config.yaml
n_layer: 9
d_model: 128
n_head: 2
n_kv_head: 2
head_dim: 64
d_mlp: 512
vocab_size: 32768
activation: "gelu"
norm: "layernorm"
norm_place: "pre"
norm_eps: 1e-05
positions: "rope"
rope_base: 10000.0
rope_fraction: 0.75
qk_norm: false
attn_scale: 0.125
bias: "all"
tie_embeddings: true
parallel_block: true
init: "normal"
init_std_qkv: 0.0517
init_std_o: 0.0642
init_std_up: 0.074
init_std_down: 0.074
optimizer: "soap_variant"
lr: 0.0065
weight_decay: 0.0
lr_head: 0.00553
grad_clip: 1.0
warmup_steps: 200
schedule: "wsd"
decay_fraction: 1.0
decay_shape: "sqrt"
final_lr_fraction: 0.0
batch_tokens: 32768
seq_len: 256
doc_mask: false
train_tokens: 116500000
steps: 3556
dataset: "wikipedia_en"
Each number is 128 + 24 x the weight over the matrix's rms, rounded and kept within 0 to 255. Layers, rows and columns count from 0.

# layer 5 MLP down (transposed), 512x128, rms 0.0743, rows 482-511, columns 0-63
[[ 75 138 159 125 100 134  89 122  71  94 102 129 173 130 171 141 177 134 196 124  96 121 175 133 186 133 139 143 109 118 168 145 142 142 173 181 119 150 109 196 109 124 153 189  67 139 169 109 127 132 164 131 108 104 142 104 115 168 146 110 162 152 145 129]
 [142 132 160 155 152  68 131 112 104 164 140 121 106 169 159 144  94  99 124 158 143 107 147 142 183 144 134 107 142 147 138 162 117  93 146  83  79 130 151 123 142 140 165 109 119 175  92 132 127 187 135 126 150 125 132  93 144 105  96 145 139 151 142 130]
 [138  88 147 131 143 142 125  99 137 125 116 137 160 135 174 100 160 163 108  85 112 133 129 123 118 140  83 144 136 147  74 104 135 134 133 114 132 171 134 105 160 104 114 143 114 107 140 115 140 128 109 174 114 117 130 144 145 131 119 111 128 131 132 114]
 [166 119 134 137 126 139 120 138 104 110 158 129 127 120 162 157 142 113 127 168 137 108 141 181  75  98 168 119 113 110 104 110 146 142 119 125 118  96 146 133 130 132 130 161 141 114 124 124 120  99 109 118 123  91 164  91 111 157  97 165 135 146 132 139]
 [163 117  98 154 110 111 106 111 193 114 162 154  91 127 138 110 109 133 188  94 109  84 148 145 120 132  90 170  85 124 150 100 130 153 110 122 135  89 149 142 120 163  88 125 150 107 123 116 100 204 151 143 119 111 126 129 120 137 116 115 147 100 110 126]
 [128 133 148 133 134 104 118 128 137  72 147 126 119 116 124 161 156 124 137 127 190 114 118 111 124 120 162 134  91 106 138 151 127 130 147 112  99  95 135 124 109 143 109 132 105 149 115 157 135 154 112 112 121 174 170 157 147 166 102 125 133  90 130 121]
 [ 97 141 135 142 139 134 154  70 130 130 168 153 136 114  88 116 125 170 133 108 173 146 173  98 107 123 107 145 144 153 120  62 113 148 124 155 128 127 141 104  59 131 107 125 157 101  89 122 121 153 141 134 135  70 145 126 120 145 149 113 144 141 120 120]
 [137 142 143 157 110 132  90 134  80 109 145  87 129 107 128 105 144  97 116 134 125 159 136 123 141 128  97 149  94 147 108 153 161 130 141 123  97  99 121 165 167 173 130 147 134 127  91 127 151 140 130  79 134 128 161 117 150 153 129 137 131 134  96 134]
 [106 155 139 145 134 132 154 143 143 158 167 137 106 142 140 109 133 105 111 136 121 119 143 124 154 131 146 165 119 134 118  98  95 147 148 112 145 142 130 123 116  80 117 157 123 114  89 190 123 126 143 117 129 137 152 109 120 160 144 151 128 116 138 111]
 [132 142 155 117 150  90 140 116 116 108 129 163 151 112 133 115 135 102 150  93 107 144 120 139 159 116  95 132 125 128 121  97 146 137 111 173 122 163 131 144 124 150 116 116 114 164 107 115 121 114 145 129 140 152 115 142  99 141 139 129  53  99 123 106]
 [110 126 149 152 134 137 119 164 121 115 113 137 151  99 152 120 114 137 103 163 135  81 126 117 110 137 133  76  79 132 129 146 138 159 107 149 143 139 182 110 169 106 137  98 162 149 148 158 137 116 150 164 134 122 118 140 142 120 143 114 114 105 158 130]
 [130 126 125 141  99 101 135 131 116 115 153 151  96 116 150 144 125 124  96  81 143 144 111 103 141 133 133 179 124 132 160 125 121 162 119  89 154 152 111 129 148 109 134 103 115 136 102  93 109 110 150 130 177 118 155 114  90 144 106 153 157 151  88 136]
 [112 119 124  99 134 134 107 136 140 123 185 111 140 119 154 140 143 104 130  97 167 141 115 143 161 119 115 157  51 129 143 142 118 119 104  97 109 124 155 119 104 132 118 163 133 102 131 134 117 118 117  99 139 132 124 135 101 131  97 143 136 104 100 141]
 [142 153 135 100 118 106 129  68 135 146 124 140 107 134 153 161 103 147 106 101 141 105 104 131 147 122 130 128 121 138 142 164 133 112  87 131 130 121 153  97 150  97 138 102 113 132 177 155 164 130 102 102 116 145 103 162 148 134 138 141 134 143 162 103]
 [174 175 123 142  90 109 140 161 156 123 142 144 133 162 137 119 108 156 164 128 177  89 131 114 142 146 156 102  97 139 129  88  73 153 160 135 119 135 117  89 164 162  86 141 165 115 103 122 124  98 138 119 140 130 149 165 149 124 113 129 136 117 131 153]
 [147 142  99 137 111 129 103 100 140  96  99 168 160 168 126 138 144 133 110 169 129 107 157 160 177 153 109 122 156 188 116 138 136 108 130 125 141 137 127 118 123  96 136 109 167 137 146  98  89 125 142 103 100 110  79 130 144 133 157 137 137 111  84 126]
 [135 136 169 125 123 132 128 160 148  90 166 128 146 164 125  95 114  99 138 141 148 148 120 139 119 150 150 172  71 179 111 133 129 127 139 128 160 132 132 149  65 112 163 108 118 105 135 166 102 139 140 154  93 132 137 143 112 155 106 146 114 160 130  70]
 [177 148 105 100 115 137 160 163 144 137 139 156 120 117 151 115 125 119  98 153 122 107 119 148 111 136 119 155 152 132 134 116 169 168 125 132 123 134 116 130 145 110 157  76 115 153 122 142 124 136 131 138 128 118 123 129 111 111  83 120 122 169 131 110]
 [144 129  66 150 150 164 112 133 131 103 131 167 140 144 117 142 109 117 161 134 118 170 166 175 152 137 122 153 126 139 172  73 113 124 124 150 156 107 141 109 127 101 126 151 134 112 142 169 118 112 150 172 131 172  99 179 146 155 144  99 111 129 163 136]
 [148  99 168 146 111 129 127 132 117 117 129 134 113 118 155 108 133 148 119 128  87 135 121 133 105 140 123 127 128 148 135  99 104 116 107 140 166 123 115 128 158  93 112 122 141 114 133 133 164 170 147 131 151 137 108 147 122 104 131  65 132 133  94 103]
 [111 124 133 161 144 124 129  72  97 126 177 156 123 125 103 101 152 114  98 112 123 131  98 138 126 112 139 123 136 100 146 111  91 166 119 122 125 139  40 165  90 109 107 112 171 135 101  59 136 117 151 137 124 160 141 139 109  84 133 130 142 117 135 137]
 [ 86 125  72 146 151 132 146 134 130 141 100 153 131 105 126 150 125 124 138 104 106 116 148 145 111 118 119 116 128 161 146  99 148 156 128 127 137 126 109 117 146  86 137 104 110 136 126 120 138  97 122 118 124 113 103 138 168 130 180 109  87 136 152 161]
 [128 147 129 126 126 161 159 171 108 117 147 134 103 125 147  92 125 125 122 140 137 163 122 142 109  90 114 154 164 104 127 156 114 101  96 125 149 110 141 174 129  97 120 131 135 146  99 117 151 124 127 120 138  95 148 143 133 108 152 109  94 149 107 169]
 [103 111 100 110 127 121 158 130 153 147 124 129 129 167 143 143 166 126 166 107 144 145 143 153 160 145  99  97 142 116 140 152 135 156 134  97 139 129 172 137 109 156 120 116 149 113 121 168 133 143 174 142 159 117 105 162 149 160 165 126 132 105 132  80]
 [142 128 106 166  62 128 100 119 103 130 118  94 140  93 131 126 125 163 105 139  86  91  84 153  85 138 140 109 116 143 103 151 101 140 137  82 147 130  84 127 111 108 109 136 141 100 102 127 115 125 128 168 137 127  94 137 136 149  92 150 117 123 131 120]
 [111 128  99 169 131 146 124  81 145 133 104 127  47 130 124 156 146 167 136  98 112 136 110 127 168 141  77 101 134 126 137 154 141 103 155 124  98 169 127 122 125 145 168 122 136 134 154  11  96 162  88 152 144 152 148 104  75  90 176 175 159  98 137 166]
 [130 117 109 119 145 113  97  72 129 138 148 160 138 149 141 154 169 129 139 169 121 138 102 140 125 128  91 122 153 140  84 119 138 135 119 148 131 117 148 109 103  67 124 110 114 125 160 127 141  97 109  99 129 183 141 147 139 150 143 126 166  84 127 166]
 [122 118 104 136 119  86 125 118  92 149 136 146 159 133 131 113 108 133 156 112 122  95 145 126 106 154  91 136 145 107 117 104 127 127 136 142 152 139 138 142  94 134 126 103 103 134 144 102 143 140 128 118 131 132 139 124 119 129 126 145 129  98 158 126]
 [148 147 139 130 114 156 130 156 141 123 139 150 132 107 131 161 145 133  74 129 101  90 110 158 134 152 145 113 166 137 104 139  98 158 128 123 165 127 133 147 143 140 128  81 147 138 134 146 168  68 150 121 149  81  81 165 167 115  97 169 126 118 132 122]
 [125 137 116 148 106 143 155 118  95 115 125 145 149 134 145 105  83 103 174 161 125  90 135 150 153 140 110 136 145 158  97 153 110 173  94  97 131 185 141 141 113  99 133 137 111 105 101 152 114 103 125 100 111  78 137 116 133 159 117 163 136 181 122 109]]
# layer 5 MLP up, 512x128, rms 0.0741, rows 483-511, columns 0-63
[[134 193 123 122  52 163 124 144 154 119 134 113 139 128 122 107 128 124 138 134 108 158 103 119 136 172 134 107  91 146 116 126 130 119 128 151 127 135 159 104 153 150 117 125 157  94 165 112 103 116 137 133 140  82 110 119 141 164 131 140 110 100  95 137]
 [ 84 183 133 119 178 158 149 138 154 125 158 167 136 108 125 124 133 111 102 129 156 123 126 144 120 136 126 148 144 101 153 122 144 119 151 143 147 106 168  93 104  96  96  91 119 144 139 170 165 116 125  93 183  85 149 132 129 136 176 126 127  73 137 121]
 [141 138 133 130 140 143 139 133 143 138 120  96 146 167 132 114 117 150 127 110 146 174 104 129 156  72 136 141 125  93 149 120 115 151 103 147 113 115 147 109 196 126  84  89 147 140  95 119 137  99 115  93 123 144 127  88 100 123 132  95 139 120 115 133]
 [126 147 103  85 121 142 161 127 102 116 172 122 138 135 125  89 163  85 107  89 149 121 146 117 142 121 146 167 173 123 117 106  92  89 149  97 133 115 127 105 147 123 143 110 109 172 121 127 178 112  81  89 108 124  95 164 131 122 110  95 109 102 166 168]
 [131 112 127  82  89 118 152 152 136 165 111 103 132 150  96  99 104 115 100 120 149  89 102 140  83 115 165 160  92 119 130 113 125 108 127 142 108 150 118 139 130 121 157 138 152 112 101 104 118 145 168 164 136 139 107 140 140 163 164 130  92 112 207 116]
 [100 107 155  83 142 126 131 127  83 118 126 127 147 155 105 121 139 150 110 150 142 134 125 148  91 127 157  83 134 105 126 125 125 119 144 197 133 116 144 150 125 100 122 102  92 115  89 135 129 181 130 123 116 128 159  99 167 100  80 124 158 110 125 150]
 [137  76 101  97 131  75 139 126 115 131 140 121 141 155 154  96 121 155 128  97 138 141  97 150 155 180 124 142 168 154 155 148 131 132  95 127 158 130 150 110 112 114  92 132 119 153 138 123 123 130 107 123 122 127 108 131 116 112 121 107 141 142 110  87]
 [ 62  79 114  99 130 151 145  98 123 125 129 128 134 123 165  90 126 140 145 133 148 101 129 136 158 123 114 118 117 136 146 115 138 176 120 109 146 135 140 112 102 157 120 130 147 127 148 110 141 108 189 114 155 120 101 115 113 115 174  94 160 140  90 115]
 [120  74 131 102 108 183 145 140 130 119  95 110  71  96 158 125 136 130 120 154 148 143 114 117 149 162  80 129 120 142  98 139 128 114 130  58 112  86 107 104 147 136 142 154 143 159 117 161 142 140 108 109 140 111 142 134 159 126 151 113 113 101 150 134]
 [116 110 148 132 136  92 112 126 157 115  94 115 112 178 155 153 112 149 130 121 146 159 120 129 123 158 122 161 138 114 155 137 128 138 128 130  98  97  80 129 114 128 171 102 127 103 140 108 138  97  99 132 136 107 150 119 158 135 116 125 177 140 135 124]
 [107 149 109 135 180 175 148 174 152 154 112 149 108  92 137 157 113 125 100 169 117 103 149 136 100  86 138 118 154  96 114 151 125  47 112 118 145 171 100 170 150 109 112 135 113 155 126 111 124 130 140 110 141 117 125 143 138 141 166 116  98 132 136 133]
 [136 163 126 126 160  94 102 137 131 150 132 113 149 205 119  98 133 133 121 133  99 128 164 151 152 138  81 124 118 148 121 165 130 113 127 152 140 169 113 134 163 113 177  96 127 168 145 139 133 111 117 114  99 149  98 144 110 162 163  84 169 105 127 150]
 [154 153 164 153 118 127 111 135  92 129 129 101 116 147 155 107 101 145 115 128 117 160 104 174  83 123 112 140 134  81 182 101  82 103 123 154  94 107 152 163 137 111 151 116 116 105  93 115 149 110 140 162 139 122 144 163  83 141 114 161 110 159  62 114]
 [113 143 115 156 144 105 132 162  88 128 131 105 133 132 122 131 145 158 109 113 137  86 123 135 131 128 109 147 111 120 138 106 121  93 151 158 158 122 134 155 113 143 108 111 116 202  99 168 129 131 163 123 129 154 125 112 105 120  91 112 177 106 119 165]
 [130 111 140 143 119 105  82  99 117 125 136 111 102 118 163 104 124 147 138 139 180 119 117 112 142  95 158 146 176 131 101 113 121 120 151 130 111  90 113 137 163  99 157 147  99 137 109 111 157 114  97 128 120 148 165 132 123 115 127 123 111 123 125 118]
 [125 147 128 132 118 135 150 133 126 112 160 139 165 101 156 153 175 173  91 176 121 169  94 144 161 133 122 147 133 107  98 141 143 143 113 123  86 126 109 134 128 151 107 152 162 132 135 118 173 133 105 179 171  59 126 155 192 113 133 102 131 104 118 122]
 [101 108 161 169 197 135 129 124 112 123 150 101  99 122 100 131 118 122 112 101 145 158 153 121  90 150 162 134 112 133 157 134 166 108 113 106 103 127 111  87 140 108 109 119  90 115 145 163 149 136 140 111 139 104 110  89 125  99 157 137 162 105 147 129]
 [141 109 154 163 144 156 126  79 151 114 100 131 136  93  83 119 145  96 123 152 157  70 124 125 131 153 102 157 163 129 125 128 136 109 127 123 137 114 123 145 114 160 126 120 136 128 118 105 130 146  83 101  95  89 133 121 130 169 103 183 120 106 146 145]
 [ 73 135 115 106 124 142  93 121 110 125 108  76 191 117 139  71 146 127 117 131 120 144  75 115  97 147 112 125 103  96 121 158 139 111 125  85 111  84 125 149 172 100  75 119 136 125 107 124 110 133 135 165 140 126 163 125 145 104 131  98 149 109 130  56]
 [119 129 117 124 122 142 108 138 122 119 127 128 122 130 159 123 132 126 136 166 157  85 154 104 140  96 119 151  95 135 132 124 139 103 128  84 114 113 123 148 142 112 106 159 104 126 127 140 122 120 160 102 153 136 118 145 145 171 152 116 107 121 145  83]
 [158 114 139 132  83 163  97 136 129 114 100  90 119 111 169 131 136 171 125 141 116 134 117  89 121  81 102 159 150 144 118 104 128 103 123 119 160 131 122 118 110  85 140 111 110 140 129 120 104  80 153 123 156 160 143 151 104 163  84 139 155 139 141 140]
 [107 150 103 129 173 124 132 120 155 119 125 136 110 142  98 130 100 136 147 122  90 133 118 104 124 133 141 127 130 110 100 108 147 107  96 136 138 128 169  87  80 168 121 112 147  81 114 111 124 125  94 108 134 165 121 159 160 110 131 142 100 147 143 121]
 [143 100 132 121 132 115 166  78  86 123 112 149 157 153  96  82 140 166 173 150 131 107 118 173  90 106 105 139 109 129 146 136 146  64 153 149 133 134 152 137 126 136 119 122 112  95 116 134 117 161  85 125  96  98 102 161  69 124 114 127 126 117 127 127]
 [125 148 149 155 102 102 122 118 121 142  84 155 105 119 124 142 140 136 145 102 132 125 107 113 123 105 142  98 111 120 124 145 155  99 120 106 110 152 130 145 128 141  56 125 129 107  83 108 124 127 106 136 145 120 129 127 124 123 148 148 169 163 116 126]
 [137  92 113 162 138 166 121 127 139 161 139 124 143 111 118 157 168 119 120 155  98 121  62 149 152 135 147 137 105 131 124 125 164 191 109 134 147  92 115 169 151 139 164 169 112 118 125  85 129 134 186  92 148 168 151 154 149 117  95 115  93 118 118 128]
 [121 119 211 149 178 142 177 130 106  85 173 137 137 106 132 119 106 162  93 158 163  86 140  92 172 126  94 162 107 108 150  94  97 126  90 168  98 106 121  99 116  89 108  97 160 165 105 140 136 139 148  98 124 121 106 169 118 134 108  91 136  96 144 125]
 [117 106 103  86 142 139 140 133 145 105 177 126 135 127 128 131  98 153  49 129 145 117 155 152 160 156 118 133  98 115 165 142 137 118 137 141 105 121  94 148  90  98 170 104 115 150 103 131 126 124 140 131 155 162 134 117 132  94 128 128 153 128 134 137]
 [153 117 152 164 174 153 107 113 116 124 148 107 133 135 106 145 154 133 180 139 152 123 163 115 110 111 137 144 123 102 130 146  72 129 138 126  85 113 162 103 144 135 164 149 113 112 135 174 127  99 135 121 100 126 150 124 153 171 163 133 156 131 127 128]
 [152  92 136 183 118 113 134  99 119 120 165 127 154 123 137 149 133 140  86 105 129 122 119 119 154 111  78 113 122 125 134 171 110 148 167 129 117 105  81 107 105 121 166 129 156 128 103 106 119 125 113  97 139 146 179  97  99 161 135 167 113 103 126 181]]